Each number is 128 + 32 x the weight over the matrix's rms, rounded and kept within 0 to 255. Layers, rows and columns count from 0. Numbers have three digits each.

# v: layer 3 attention value, 128x128, rms 0.177, rows 43-63, columns 0-127
# o: layer 3 attention output (transposed), 128x128, rms 0.155, rows 43-63, columns 0-127
# q: layer 3 attention query, 128x128, rms 0.178, rows 64-95, columns 0-127
# k: layer 3 attention key, 128x128, rms 0.172, rows 64-94, columns 0-127
v43:125135106089176125123086151171126136161170158122204104095133126114151078095066149146069194160128120181177098147145107173173158140131149177182101067167095118081112134095121122080134073133065123113126197145151080136177165101110115062112154152123124113067145178123095198124088114089128109073131167169102148102156140115141099066160145171106141137103154087099146130152114175188100090160144
o43:101138125160122150162167100162087099148091082158205162089144135134090149164160146128172094125151167105112167161133160126080130148141110198134150065106156156095149127124136144127141172149180136177124158060126161156110153108144199133120088129167108138158103158174138108127124083122147142146066124042176130121091075150185124112103161087106083124141083090101178111151140112118103101174163
v44:111134137114079145099123073157117182108091151178136226084087087161114111144143129114113088093127109187109109095172141103154090095118088166119079102154101180165101125128094120141168118183105143182115092122102092130144130170124131189106097127116111138093148059092137100160137197114093129148118185119159131108190123067177106152117132110132136148147155132103148112092155124119125098141119
o44:138176172125146103176195130134089183154088119126172083181118134158148079140101164153105131107142150138111171187141106104171140155127152173107143157114110124118132142144150103129127168109126133116149124122164154149117132125125150066113127131139162181122121145163111169084133114171083098166164144123141123181102149136070073099180161123121094106081141120122173139102099136151176096126059
v45:122126140107124170162101132109104172133186154173152179136119112145169160078153070154144076094109132154166154182135123142171072120080138117160121080163100190135120140113024148135127133120081080147112097093155173000159113187083139182112133138109119098195158118095130068197175239180151117175093185121087140112086131123118107148177089090141091132114120129122143169152145110140160154136100
o45:156173113137126058090125073123111120151121096164082110126148129097139140074149091140129128182115114081083099144111090110075166108195149141096150167138123177141120156170200139078129122070092130074138120110054114182147144163155126087098114092141147139099094140124163156120178085112138102114088222196187195128126090168184125165146161142104115109081132191130129126137122122217072115102159
v46:130152133140160114152122163128117157167200131159108137179115180087127180106134123150095110156095093168176103073117169201131156085103124113095105071147144147209135155136125161117115089123144059189095113075167132097100161170090158149087077112132165133157172131178160074137188140096177135136122152158079108156170067137083122157132096111130155150237108106100152130167112138131144151069092
o46:165194115139142107077097216103139152130144117096139111151140066134130095145153111135164101125099076106050096189136141101133084130164107138139152118143117142138066120123113085109158152146122133102114119163103152138156138058111090077154077128152116089096113075152131123117076104084175106136121121168136096095145132182189145148181124069120119192105082160141171105098129107170077183125146
v47:112164174138173104146117164173101151129166092006166132114184104044156033165110098181093140098090130117102064145052201209162125142159162149078107105134116090095098137126089126102144123109102110119150154162183139144104171190108166071140248094096146106124204115172159095177092166044113171114153081092030121126064033176149106193122152146186098183121162146110093149189074144165109032140178
o47:159170073120133155066069158124117113114067134133155165129127171177064127158106082107212074107064066061151180170119126140104145132127110167143089105136118166145147135131164083147100141069148146061103122104111167138107068146166136106157137173089166158121138153142109107134087161199080064196134155110089177186185181076098216080080140096114111115130119138087117061117112109095146197140141
v48:129183074112130154151137165129121133068120085155162113140168077147108104119145116081170165139142150194097124155154120140205092134169163080136150120126090141132103070128144159147159129131145130073115195145132101079121167095209096121166103164097168109138145133154128170075107148113097097122132122095085176097149095152079153138107129144134140087139161095165173144105118124182109110146132
o48:132100129135112128170111109101160138145000099125128137142157151115154145120069141168113119148110180124150088131141181127153108171117161145073119149161110089079128130136118088111115161115165124143124095113123095125127159130159127130126146184126066080149137138110092078128084117110166099053200103133134146146149223139122126155121133137131098099148113093114181124167117139100149149128140
v49:171136145124117153169095088143189112168197108113098129137125143088136149151132127167126114143116110065170179104159122131121149080098063094103158115101161105114114178146155148138122197119140084077106055111143196123095163098135151103112074127199119139174136157174090093161074123124177160154103102104122124129133120162141132114097113157129088104166128156132131128113108094116102123137110
o49:112078113113144155080131124173103091065118129194212128094090143099115132172111136155134154079095079113144118154133117158106127151162085161118141101122123111136091084147131121192111100147116134087090155187184173129154184151174104146136109140127116126156102124098162131167099125087142089105147145054122111083062149131102064149121175152143183163123144109105110121126100172107147115117128
v50:148143098108130066169089109139121181166154141058134161159114108195122127133161146105101119153124083141151083144132175143149095138144123132083142163153119206165137125101097126104067091078113119153169085098142105155119122128098126079150166076168117127121194071158144166132107127085175166156156101162154121129125089134124135109068206164142081145182040183094108118176124120130141129070178
o50:060158096155080165045159059177185129090141140113134113131156128091081073123119144115158164119125185107105121138138131107100123120163154107174110108139132062156109143130124096171140162106150101125097090145100113094132128152148122103117106185131146171112152112169166169109099197142132134162111068138164162138113148135176114139198148140087156083147161101126152172124150104157147143104142
v51:140152144143121106131247116092106045132100165145074158160122107108083157177083136122087136196130168031119106122076094116066202217143082121107112135075160133139150185164145118112124159167148086122122121142041159132134151050083036119142112149129157069122075135140174093087162101125158140093093110147169130112145109122150149183134138127132188117101130140106122103177137149126125085130135
o51:158175137149082083080145160167117133116117182070140197175096100115138166158088141184117106185126117130151139145133099156096132122049134187136124106131135109108087078131145175178144097127085174111156114126157061116103119182150088148099080174164123147084146073103133079185141123137141127155147091124158139115108076084149131123091101083179127111147131161196102125152117145133196155102078
v52:103113153080088167124114160141142105115132140114138148144178097087130080083039165137103135135158124125126145194162151122198137213120146101148075149144144176083144047117158159156144203081102119156190166093122149137140135067225090111159082165155135163128129132168121162135154119141138124109168131142151161124150189102086121106106161188086148134187099150086107151148097099133092141117127
o52:149110150154168085110180084134114124156162115132125160162087117104187118145159099133162099119151135141121103074127070150163105166128119129105167096142066177144178142103075096152117078102165148135119095129170183125162179154125103141107086158142125167122115165147116116156113167110107102065118140152148173152100065149136170133201162117176107096120152135137126085168179141144144137099125
v53:102039152149114182108056125119103232177192083125097150168109126117200129018098133161130088115087127177133122134172104174082082142160110110114172120101115133125095080097072150140048125115115117173154069123130118144162061170114155078170135101142115082128218120074147111189088188177136104165103158151188111103105083097112103101131168139139112122182147128114099124063138110104131141172154
o53:131095118093135138136175053084195142091189094137111094121132140117110080113144081120180100083110098095143133115148117110076106124146156132132182105172146135136145138127188142138130145158139108131135195127087143131137120104162167177122054119159182199100136146106091071155150138128116140129162136153166091137130132130157146116131144167091101143135180126156184074151103134172110100101089
v54:100132191101115160156141069139130115124160148066131124119160105172146105198062100107144134087104157124148106126061130132160192054141097145141100144165139107126134179138204133087158153160180160148113086152140125115070153097168120118126092075116093135137165116089149113123103107114118138062144114173102150094088140138189134106162106111086195147106162164117077093123142142143085121063138
o54:133206087136149091132096147111092131152139164133072143110125155087130150111117124114108121043146030149104091126139079161142111112150088171110115156147076083110132081086128152119108094105094148142115152111131147123109108114126122145116093154132107099106181113095117176127144126117120147156129058152124064148124127168113083119154123106179135194117088152103134090082125087120166097191143
v55:170143160119090132088116131094106123129067150182097160072100064150089198029075141138148159110163142090095082141171119105132148174062127122147171197042104118085120080081154124120167106156077130035117113128085142088154136071161127115103115111069138090113069110093118131190051194133079120074166112094162156075063207101171100104162149138122093095106092093094058146062175121123137139079157
o55:098129133113072120168117192129167122135105073129150129146116155118165148214109162117118136158146167092173214048142148125108203116121150116164132105177126160137191119127102160071163138131149127116154097096207144101203144194159114173088137082096140061175193162141095117141136103133150097164132135127181118160152163179115047176144129118188114164167114141156172133204094111145142147073128
v56:155124154106099117091143163123146164116000147109164154129112134171132133140161125067074106104156149149065107197130143118120118196140138133089141186095120128118097126069128164110180116177115173087175089088119131138139111130099117098133148119042108087215098134038150169107088104157073152192118135146108090130137152152169126126197152170073169071096083152143117136173107122104094136121136
o56:106119133125078133169146108120116109127074115154116133119154157102147085178118174167112169109118165159089137048133149168119135134114107125090062145151214088149152124149145142140142080140140094097138163152122111133084101140119153178143121083150123142127158151168184096082068186107153094181150184118113165159136098105086079140193069150161090105154135104138114206117114114193134097140194
v57:121126149091133115093151131161067135132148143069160154015146075183139111166124205081146181098099112165041141158152124150139173097160178146126122106103125140118113170148086095163166085141109227144109142150148110138114043141170088089132103077141074168077137182134130170168109111070100142072143137146171039081152146129105114082117151137129133162094091105135187151165134111143171143109121
o57:103137117114164079102160178103152179182109114132173078130141140102100174140169160132128132103172154094160093115110112105104107159093058106076160098049135084180145150142146154167081123128172122149165163096107083173117141071132109144112119152086127143130151177161150105143097096173076158139070162092129129116118181104133081102177123174106084128107109081109082158089151131110116222147119
v58:085147097184133179120083164154137128044102133051064163082164099118071132146138122120143124107090127124135116126206131164177030134158112117183140094199125139121125187078096125110080151106129106094106107198165173112162141119134150087131207156134119118125122172131116143179130091150145115139109082144179184108124125080194112146129166153141149119125195173108150191105127120092134087168159
o58:084144183147090137174131120133122115121141159125171141162153132177106116153109098133131161102131103115178133169157102181055153137125080154116179096101094116148139149140143132081149144129135154113151173089123109189146141146124081152204153141097138059151129132165139179109096135080139170154178149102082142182140172102080134136147134131124098071126131144112131129124144161142130068173119
v59:108152139140088164097119044058175111095180125152103120059142063122103220093140105110146150089147138150174114164166075043105109209186105143175143171116063162115156179160156085130143155105148132101127129147112216062156113090182142135143087170116109152180083131130146038147153127177177106155126112082189191143110173122153072197129086086179137091146185107189128088061122132094149143158100
o59:168118146104165093179158138125135114087109088117107178138154112119167137142118077161081084096066147130163108119108099146121195116084133125150173111178160166073161155092143156049125070178085162110152129169159070207088158119115099102159128086111102135108149149159132205085132117122155077096120074170142165112070137157162118107137101109126151100173141120033070094121201086100066155158096
v60:153142140097107188100162043132120142135105150098168119097118133142135127127118115147114135154148148101117087081072145145131167072129126138119126151138113103142147148137169145145167114118147072133133155139112106175172072092130050101114102108169168132106158129111140148103126129131129155083144186230076135135146124147105103120117123105098143091079123083104120144087130127135104103171086
o60:144114138121137119150120134148093164114139116135130154088090150092160144176120123098155103158121093117108131150184116129159083127124089141148136100134167054129157121121128101150140137146120121091148110135157085142105113082101134142133170169158097081072186112091129107109168098163112168136149113105110126107088149162133131114110169156144121118120121178126126159137142156165066134089156
v61:079162212082099113138095138118071154104092126100102168089107161139116218102154207134129137143109091147157146138143197101136107132128095088145158117219113154152172128212151125187129142078093155168095167099124076167103160155153151156110105130163090179075127119084025186172139081118132079110137074097191094154130157130139109158083127155142132128122154071105190149145142167124162109137176
o61:107166132121079083176091158133107117147122133082095111080142204132151111127128113134127064147102125113110119126056113118077074175147160138132135107129086163136112189104116120104134163151159134128181155154122186087179150101164063078162162109084129137137173152037092166099119162124138135084123118091140151127055089110136149111148126162100120141111109093112102221133102129116127084113068
v62:113071185103151139098125148091097184087062116081119137124121159147141154065129115129132087154127153020143071071211107100208087115134105045212134106141131161174121055112091144152103096135123159152104087124050167113127042122140114168132076153135133182069133099117061100126165172115107091144155152147128086125091090149025136128145093078162186131174124212208100150078181155107183131128079
o62:065083126120088126113122061185071163140182139107076169114131135196187171119139101102164107167138113113125091157158174092106164173060106118120083136115164101119193111056122149101158091195160136114144102089130122146136096090127096164109175084143136136122133147058139093101117137173184169113129161199137079143146063105149134099186148145140159130117109095112131104144123166231184134098146
v63:118114063107080129075109130170138187161135135122167140087095145187106137116177093134106055120140151107117147187164135116121139090174141150168192154183115134052101082129140141175108158103140099145156135124169158107115120155140096106094141156166152116132155163153147160182104192167205081195169155094085101138090085165127184165120141153131108078143109106100184138178108113154125132170151
o63:112123158134138098168089130128174109184054072092115135145119103130105110112128138119144149152115140127103084176143080115168103171129147106120132110074091162176163125126160160166114128121144158081089104144125128102150156128152195172149184181121149099110111091119119134132146138111179064130140112093113163126092145071093090156122123166143089097147167064126103106163194161115114126087177
q64:116133113153162105111105139141083114102088106130111158117157137200158109106121170162079127170102160170165161115119125138148127113172039053146102209083131086154097126131068095100141133126142148145171166148130185109104097212175124116130107111133155103196123097119116106120181110121139173118135130089130166051160107153093124135102151130124096059167072121183190145130186136106159155115183
k64:137131133131122103157149155084145147071164138113095070204139113196098113140134153147084114147185147102137148122086101151130139099062094097072169134094120107123148104072111091137130207102134092120156162128078104111051120139125147163144123152167173154088193185081130093113103117179090101140144164179115197114118111212129125118221098185227092105131125105156167155170155186131125102127150
q65:180187056086077124139110226054129086102133034144139051101135117086161085125053072105117215105101154123138162196062133144028077078164178042126119155156134163053147103058057182040147106063117183130024029087107178152088093106091128119106133126255061108142147159181106193173074126163120069241121131189181153125175177169163056149087129123110044143082198250194066112098088224084111111178047
k65:120112124133204104162105173073185174072134105194158165144129121099052133161071142147152157164088104197147092124075187212103057109138092096131123114048143148202131110104074071212131169104062149055109116161149103182128141160148156157083121145098162130089124092200220095159141151070106173128153139110081088111124170160146122109220059170115154049111058187120062052117190107176137136191174
q66:150149101128094143102113166077092105109063149129114106098144140100112102143084144141108161128142155170151113152174136101139069115152063093152095115104188137107091114102132158095107174156148130139066120055145131082060088155122161172111167201172139131193160099192182171182063153193106139144107083125153198118156219172096133085138149138102161121069108142129138121137117096102120212082134
k66:159147150101138121113131082132080052123170137132130098181084137178166081127148156202108035039110140092165238106151094155184174158125117173143102166142073118053136123133127166100152091115110120145172166130116143097144069134085124148134098140173125113157142147148079147120144106167135144152082141131093140159103108062167146226127122086111141154131154147148194160150123122114105062114098
q67:140166161104136124086111145145174127110173142122135109102165116141142105131116123140103123142117156134182160138145078096080101142143161151121088156082135139143111088115157128134131101136193137125136100164118135124147219072127160105065088103137148116145152103111162150086154133146104169144075111146128154127103110124120137172107141078101088106136105138144137185111132193145135165106117
k67:120111178161136117134132136066100109097139095111073050157103141136137119145124111196109085053169158157169184064077157170180164193147092106129109133096157124127153119090085173183148129110103158153158193122183139140141149165105103111151084122157159108116122115100163116160086114135114114116124153097081139128139109111142125145158082137111132130060104127163126094137136110136155175161124
q68:144117152176098130081107101172119120154095126130161159112166068159097146119088131120110124154150153118078093146098144137192121137121112130129138069072126122045153121100130176087136170127158131158189099131112163070208128145103125130112170100084130141126115161110089130115111111112121133155188144128088165149132150055136118165115106159149135151100093107143136128128157043116132116163133
k68:101136104132124138085166129149148144170128079125162186113152111123099103153120159074143140171073106146064054191137115099126097114138120108093147068152130146120115121164141126098118136162137138110066069112117130091095169077134147103081141146080129123097159113093105119098183154097115148133165116163134146128160132102088107048130158130145135160189116150113111139135144182102100131128118
q69:085074169151149165122106137108121118062130107147153138081052125129184149137179117159132129155121156138101173150113144185167075115103136129111146099118125087086207155142137172134158178117050147164090112096101169097138084063070110146140147130151090166168124136156099105096089083160072146134159224168116132133128158107074123183207109110153147167081142087126154046162147139135113087153112
k69:134109039124143141118071073172148088126095119135169083128114126134104113101128174066150150149084156127105153156122104116094114088140109146095113130134158140147087087117154153124137101150117112142130111112108129132137124111145143065119150132101079102129098108183115137155131120084133106126117159131124134115134126120085142129180193116152155136132194118096187160109112157126104145091109
q70:171159099166098140111117116099167106140069151109148126162124112207066138100087175129134125129164137124126124140110045138141105132077155169163155109169142080111081122122138087076118071139078087127124127111128109117152103158144081087078113106123157158079138137120154154097127073115117081102192122172110194095147183126090207122082160115195197128112109104089125089156103134130105133098139
k70:140073131152104111098112141144146153226133175068094206104200077094194160153159141116154151191133098118069106153124124145146091114148185135129131094173111124137182109094129085114118112107078115125045101132110157090092178108127106131063141152130121153161142174078082094071119096137139157156127103132148186130185168138142115089112147149196118109175136117105065106117115138085110104155111
q71:128183118103114150142128145150186127139130170164133159100088144092086120125113135117097110131124080162136104107080053166151131117108110144173109124131139141170129094092098091083102147118146149117158123085107096053149105198103158113123150151088136148121096178178126083161122146106110128122154105157191084117122152107108156162120135117161158169172121155088135147088118106111111185159110
k71:153085103131118164117165091136231137116161199139090116073189089130134099117148149159178129158155116172133129063134107135081130111161187155120139082153073120145194149123123072117103215177137111083061100148062147096035089165115066146097124131153152195158108189137110168146158140125147114166132107120126158072117140151154103140157144165137092160177212153119157175136143146106116075093121
q72:180129168077172114114087114135106156132126153140135182136096143108188129149120126137134124126047112135127071121155117148170145143145109134164126142144135097143124149069130166135109082154139162076095164150116149113120109151144129123184134119093094145109142139146176148100110119213176093168173182110147114127117187163126092094128141098125160134112095115104114123111120099081112124116119
k72:178104140149155145154060119136094135112181189107096126094099103136171118144089152140097144136108170133104169074128166162126142101160152091153136155089190105131132129100166180113172137109100122118179112146097165149106123164119153094171122081087121133083138130115158112141094117176142103143160118184086136112119135140098122104124134078093154144124119144103092157071140093130128195097130
q73:103082145139143130144188057171136133173163072094156112156110119049183145077156120161100150123173142131137178127132139123124148109188110145150135103201152165085162160095102119140140116156171141117084084111107084106080157105133137148126141103187118153135086130138127181154113139101169105118052075100116150129138139151121238075136123121077163083167181122143143086120127136150128117064127
k73:159128121170140108136128140136095163121154078103094138124106149112152130087151122134092182114114121135128222044109153133137091132177119117153134098078127165189112122129075164148119111132139141137106089154121123157129202175113136186128171101146102129136118107186142070170104202140107136112156135152098131137116078149176156150205102141076121081102138098146132126156120114172101106115191
q74:086184129088116101153087116145098115119183146147153186177143148121162173141080087160123118163149088132144057128131119110140144157155172115136143149137184077137160149095110153135132202089154160135120134143132110156124176112120127136142140069138097119126130141106121167138174095136145123144119150140117128122166176167144044126137114089121052134061172147130108112104166087132111105122133
k74:135181136141110085157031140109096114104165153075142143160095109151126127120074122160085117149113149165171120112173135175121160117089134106185113185126158089170071133102127201112162132131133149097144116098099119172084174118130122133139128058099053133121108065158155144185138145112144122162161136196092104099114144140117206097140100097124123119102172170123135136140174148134110111138140
q75:120153122124151090163121118130167130137165079125140126155093128131113123128120113152141120111083095134085115115074095131127069123114115135094161175080144116116133123162128135075111160139078118148118090143127153139156108110097089101203129111129080154142162058117161093123221138067113121075139082143092109122177135103131115108118114100169151144139109121134168113149166134125099138077002
k75:124122135133103140138087117115149119123087057093175098127109143127056135175142105193103108160072064148162137209084145120148110126138136091122121121122126132085115098111134194091118102162000121138092126097133135165103142096120091100165158082180059170116098044154130098122173109107130082130134130193115165123173208096149139157101106138212115137151182105129164111114127137137122138113071
q76:143033120131132161121126128082104127124156131122103073184120103137174153074104113130101129107135141066136150124098146069147136090149170105147202111132148145119120154085166123108117092127134140150121113157141141158125141122121130129161084144157083131111124120102142158114148156154147099077120123159131165161133132142084176111144136106104182106145196130171098106090099102085115098144099
k76:183161106110091154138111179078066150065144073110107125171137166141179112150155132140114111103085117142119140098096067118177104129094129130134182128122202131101126084120116136135093086071090131186102123192121094136112146164112136143116146150137085137120104101090162083128117131133095108143123148115107175149126174128110145157128066104130180089137166066115206095161070131142139100141131
q77:133104148129174146150200082145121113106092112107140135132139083129180122167144123128166102126145107117160079176135153109103100187136160150053103118179155135139161136102165209165099097150126106114132168117130140119093131106115126166117132134148170130124105125127129115100072135121104154113117112092139156175125051156133077100130109159092123107140150090116074159151167144158130125103130
k77:120168102187145136087191163130132121104134065096129094157074144137143132129081143146091090076144122149153056113114189132105140148115137114000137105159140087120150146117154191134108067168150126088139177096110073064133134073113123180103119122113206111089094132148128095142140160076123159100176098111145135123117109098127106148205096125149162056130150109069102130153152166139140153089140
q78:133113127089081122121122147106103094110113160173219158117081118118104133142105092142200099134163172102131166148137096109111059107154155141165108095115121080105089140200134055141139169122129152164133117120180133154155132097101061082058082122165212098100157146111110136115163106085144197130069091135136135157105172193112189181107228063128110108094106119195165115158110139134107173161127
k78:115090141118130139114083124095120110093114133159225155153080133178029121140192110094156115155102135102097120191186099091122082111105103156227107129084132154069097124169097048167098171125061128157158110097144148164102137150100113078156105122134104112129185136117140137059138120105137167126149129096123098110126169157196137093085131094112136197106090145158203120091119077109129103191099
q79:115116158107141110150117129097040098088138099193144117139121117112169166205086114116116091077113208083134145147111151145124095131185140122140109125140147105127147100037105151137101151122123075159146210074096154161169134183135062076085117076138203159137115151159153173149090139133138132127069139164157202182131138106104109182051145079126114150113096046111090124159097128116102150143162
k79:134159102135119163096078154144171148157151079122115211117122165187084147163108139091157094160093193071119112102118162088115070148165125099090103103139158154124097186075130125163134170139093146124181105115050147111117075165118127062126117098123179141112142172161130153098120140067115177086131150094192196124091089132145099096129150057183121087138138097107129144119126091191121170100149
q80:153047095129109081154149065162186156116150179098130112139164129078120141142108108107146132074150106094107125104152165148094193121096178176103150123201085103182083151178173115159217165151094083135135088139120103099196154083125182164055123138143164162084103150167122157142157135075111088156130158122121090201153145098179112115139113100135149106115137101081077083076134092094128105172115
k80:178180102162059141161107140083085108065078098110115084130113147174099175101149102123109072146116104177072186102107128195109077151145122095124112149109108126166086174152086135104139131118109137110159150116127083152092185143176088101153071083133122157084141151115195113101149084139126059119133131081137133120120095156095101152163106083161154168066133121119184145171148125131111116133158
q81:168175129102137141090182100117126111152124105089155077092089124043214103114134130058105116108128159112088120163183149085141033197032114135143101130127159137063120149117112128136124086074144155129118164150102131163133156136130053116041203137128124170165166109179121123213111128100124087119119105198168141160121170131122145116069134092188174109143081099132162133177062165206102137115025
k81:105129168140173136175124087140099104129124170105112182125173039147174172088111161186098102159125130112146066115105123104106128132106191095078151104135138032010134108200207127113171089138126104154122105162118136143193089092089080128164111141133102085165095142063152180075073165086077085182107169092100112151113174100128139202112103110127089139227139141122154159133122115061088111125081
q82:123118089134098145109137085102104108163073101134147143102128106062128147149096166138129179127082076122069098150141115110070115062073118080096136107142159123110128121189138137131110149097123147095151082116109164136107137106112103103148178130096089143108129174126127086137103114122092072212226119130139184154154199187137183138141145127150108154143113098121097136155104116141121038205104
k82:097087077126153108127115090146134135179116156084130163103128130141160115123125082111127161135143127106134086163148051058098109097116157178104120119197098137119127131157164143098142142148113084128111074187079132112156156029145106153070177100145095160148118182136089130160138161164143094169111147181158042100188131161123156133152122089122138131185177167073130174152092138119070145103099
q83:139140142139120130111086173126131135117113132183144116118164072125095113081112112132127123128152130117124138119057085153177045110104106143164133070109153129136148076125083145079083151137134121150164105113114117149137122140130139137077151150140162174116169133219116113138112071114080132173084084189092128132115133101100150150121116147168120130100115162160098143157139091099141215142151
k83:073064124116111119112122155143185091217122098180121092121120087126147165127179076090064157175137141125120081122190162080149093131112128184145095111087176098127169135198105159166098123156147135130024105110155166124126179119087130219169152118093156113139105168159076165136178207162175204152136131139123112094154109098152126092106119161150187167137128156183125082118135154128154069153109
q84:112138019121122091191203072111146096151101130115113102130108122058127149074161147099103163137122139153166090150125240133104179103159128074137150151132090042131138134077176065153104140170152127124035170059090125125135138170161114127138169081172113130123122074107191183184070195102187078148105137103196132133153161197145114060161198149054133103129145075112146106151128166134162078111132
k84:228114097141159110200175125108142164080089130164110196156109171111169088082090155080125138145086134117094121103083092134071170090081068157135194129100048109085119075148128131110072110105128133061073148120080129093123076143154096205117190119075132162102103104146165096146033149093084100133105103114187020094128146128158063174130131072083171053151106133142173185028103075107145045129181
q85:107157175088153096199144160123121115159122123128125133111118143100136119107128124154144087167158084122180104131118139123076190112140125129066155137118123159144129102105163079130132147162152158100147122150101137089119127050106178069139146127102147164127129102104092050119147127111158114139132110096166128141128124160091121102121157114106123110114131123147116148072179133117134130084128
k85:156112136167097098130133113137201120119152109130146088091141096137108083118105136091117108143160086153139178078159155224125189148146109096120139134101128117134164153170119130152134127157155136153120097111144121142068103146139068116181115113147139183121075101169160148139132167106170081134124147129103186112101132111093077091172094151152212118072178153141162127127142110139160123073136
q86:196168123148121201154143079136111107061115159147112102088122160140103127097124174152099128134090151127125125133105154164149099087145141135163144038068141121116185133124090148170125147103162061112166178145114149163179044119112115131142146194122160077123106158165193093104085094157097131134128138133061130129118106139102187159120133103122059083144086125165118162163166069137165092148130
k86:103135140114140149101171086096143118134104088126141146183139149157120144125113139109119154159043103167067105136130114129107030115115147135099141110152146146120125097063130148143118145122051099145167139190107109179128180145112138122176122158142112123082154144141199079096081095100078139155137134108121160140144146173123152134157133137113084146124132105096154125134135132138088150120140
q87:109130127060131141151122067161114173139101081143181165135172103089056120066115092149096101098155158142186093193131116149212093150193055163119096127115168051048101147142073115091129114167136122131069159095161099103048130212166142091126087132154118143141070135120179183144128103149129139135069111074145142094161198122102082143067126107144129143083094145188147095131137116129132149145115
k87:097082041112071183146121051143140091118118203171120167064170149095018122171180079137130079144123132089157100139090125095136092105164090207163101088058129164118109155166180119096170150167141148085106098124050147087155150175073151113140153101157167163131166166101114156169084137163112093171112158143102119095170105150187112154083214183108111202148134153156196178051117161067036192143149
q88:144177122092154102128214105089139085181126085156137100172114155126131106093190091140192125150154143057129089126127145122098055152174132120088107130108103143120110155140135138126126126112139150103075049124136096135089127068169115105172104079158177151125201144129151143119109169072127147198128148155109135192051143152175065067123165188118115123129124102119115174115154184083133130120138
k88:120194137108169057152069130128058150156124115115115118178123153084138123132143168094119109083147126109185143136158164167165169072053114073098084167136164080111083133156193141160183094160153129113137084113129132141138042113126067127138186136057104067116156127155187123080150188090211079146105137138102124186107182154146109143136164123094185130169173115093150160133144143141174119135117
q89:131112167135116111124106158107137149184106150183120076120173124109140171187166133168171134100087125085083153113124102090113093104166152174058120167117143148206119139169154127131034146139131085134090138168170132155143105067093119156155142165140115118118206034152159085106109074092106125073136164111083156144145118129147145123078106121148116088127133139103140182184106131144136155107119
k89:131109143151134106070163179149106120169097005137154139121157102098124115088121144181130185116094130124108121150084123104128086167122128153059158088129167180145102131154155137204072084160104051144057118149128082164192159078112151163113196147121088094121039076194166075103171135176085158030154130126152168117204146132153147075098139168140105096131154087031120098166126156136118123117144
q90:081087111160070150137154170095130126161101161169072109150162122127139168175143143112170102125096144111143133127125119086123170105137156138125149116143132145111117147085110080138092114116114161137122117174132121127136130137162128169199089101116168145144142105118110150188054129116161125040129110102098107092121144091126125136119115131106119176136077122097130110151075110188117108114077
k90:083129132135116144126109190146119126129128160139088126121144160184122144099174117135122079155123178073159085107100144084099166115084160122125110088155109132084096195113123138121145132168095091158227121092143140142122123140141177128155145085171088086176139126154100130114102141102172121117077131112112159142123176075140094163130113032107095149208099145141116165128106103136124083139075
q91:120131087137109084097118081139104067105149139134126160138123128159115093121110115106156165168106118106097166134128084080135142168098129168098114123110103138115134167135119117120158124140100124133091087146117102108144164128092087115182196153089116173132150139125149194128142131151131057096138115171110156112129164066118187118125062077173181089072108159106113081148135204111060161076143
k91:013134138110108057067176136194082103098155162162129209143133149104116135058157137144125170119097163150079233154111063128143138181138198114097137091227143136083153167098132116180108105188051119148049090125163136149128177104141150118138164089182132122191095121107127133154156141155143148105112112197103122072193138153076207102141120102170156083091113104140058051071144171128135067108148
q92:139192111129081203135097086122142118101169188134139085103073135139097104090167159111123177162163185140152127140087165101117119188122200163107118125123151140200146221137141093171161114114127116154128169113075149169158160148115100126138170109099176131136080176093166129162088160165145072084165102120126148070059125128132127174149131117092125127076147150134125139178129121144117082105099
k92:176099133104094142144121123164105163094156209144137113084151166105182137103133111207140215158162173161096166064096162152143164141143164164114134101130118141162154183134143118132166193179182146144138161131151134167165110084111221165109094099117148093186073187097159146157105135128111101129155087118153103106106110143104101149119146138050098112115148136205074141169143116131113063093064
q93:115156111168050151119095109199198122110127181097120089117149072184085082095185166123105143148130138131120118137118103077147137159088120133091111135141120140081085081169134087105128103122128146138139113161145188085155136116114146167185154185131067130147158085119132069111192122122107115131159130099145127126099175087088114065160061112135179139113121140183166149156133108154155157059081
k93:130100119125105165138105127182115127122094168100079085138135121129197143136171145128105157137126166105134177141117104104116134128076159133098118141158081101007145166151100108071133141134096103160124118144173125122090152129167104150119129044127129120135190115071107130133155132158136130151104103090109109139142162069098080144103127113160170145143106118223113170110105106146143073084086
q94:155170124093113159126146160188127100146151145074104119119147152190147190135115103076103105187092136110070137083118174118135085165109105123126109127120112088154074103138192136140186152169119104111144129120114139107132092125095138149106145128139124144123125117128160160110104129180101127108173187132100094126096162161123104084118127099134164131082076155065149111145100109103135146087107
k94:136195156092133138133086150153124113157171117146136113208122088126141181147107159086150089168118127133110160113167134130114122137135191097174090135178174098147091122123166094127154141151162121152171130145139130132152085127150143120157086070083129082115140148118130197102109132179159141165143107100119109140108126133107155125125147130156158180099106147063144162146121122113113170138102
q95:141129121143148094119118117146060069124128121119145167144116099138162155136148141152167080142140114133087078146120179170101121147155145159145137158142112136142163151124118091140137130113086123139121145125156123137130183163113117090139123141110122111157115118109117124175081164164157091102112125113144121120140152126117107142160166199188119101084165144103109116133187214186119141175153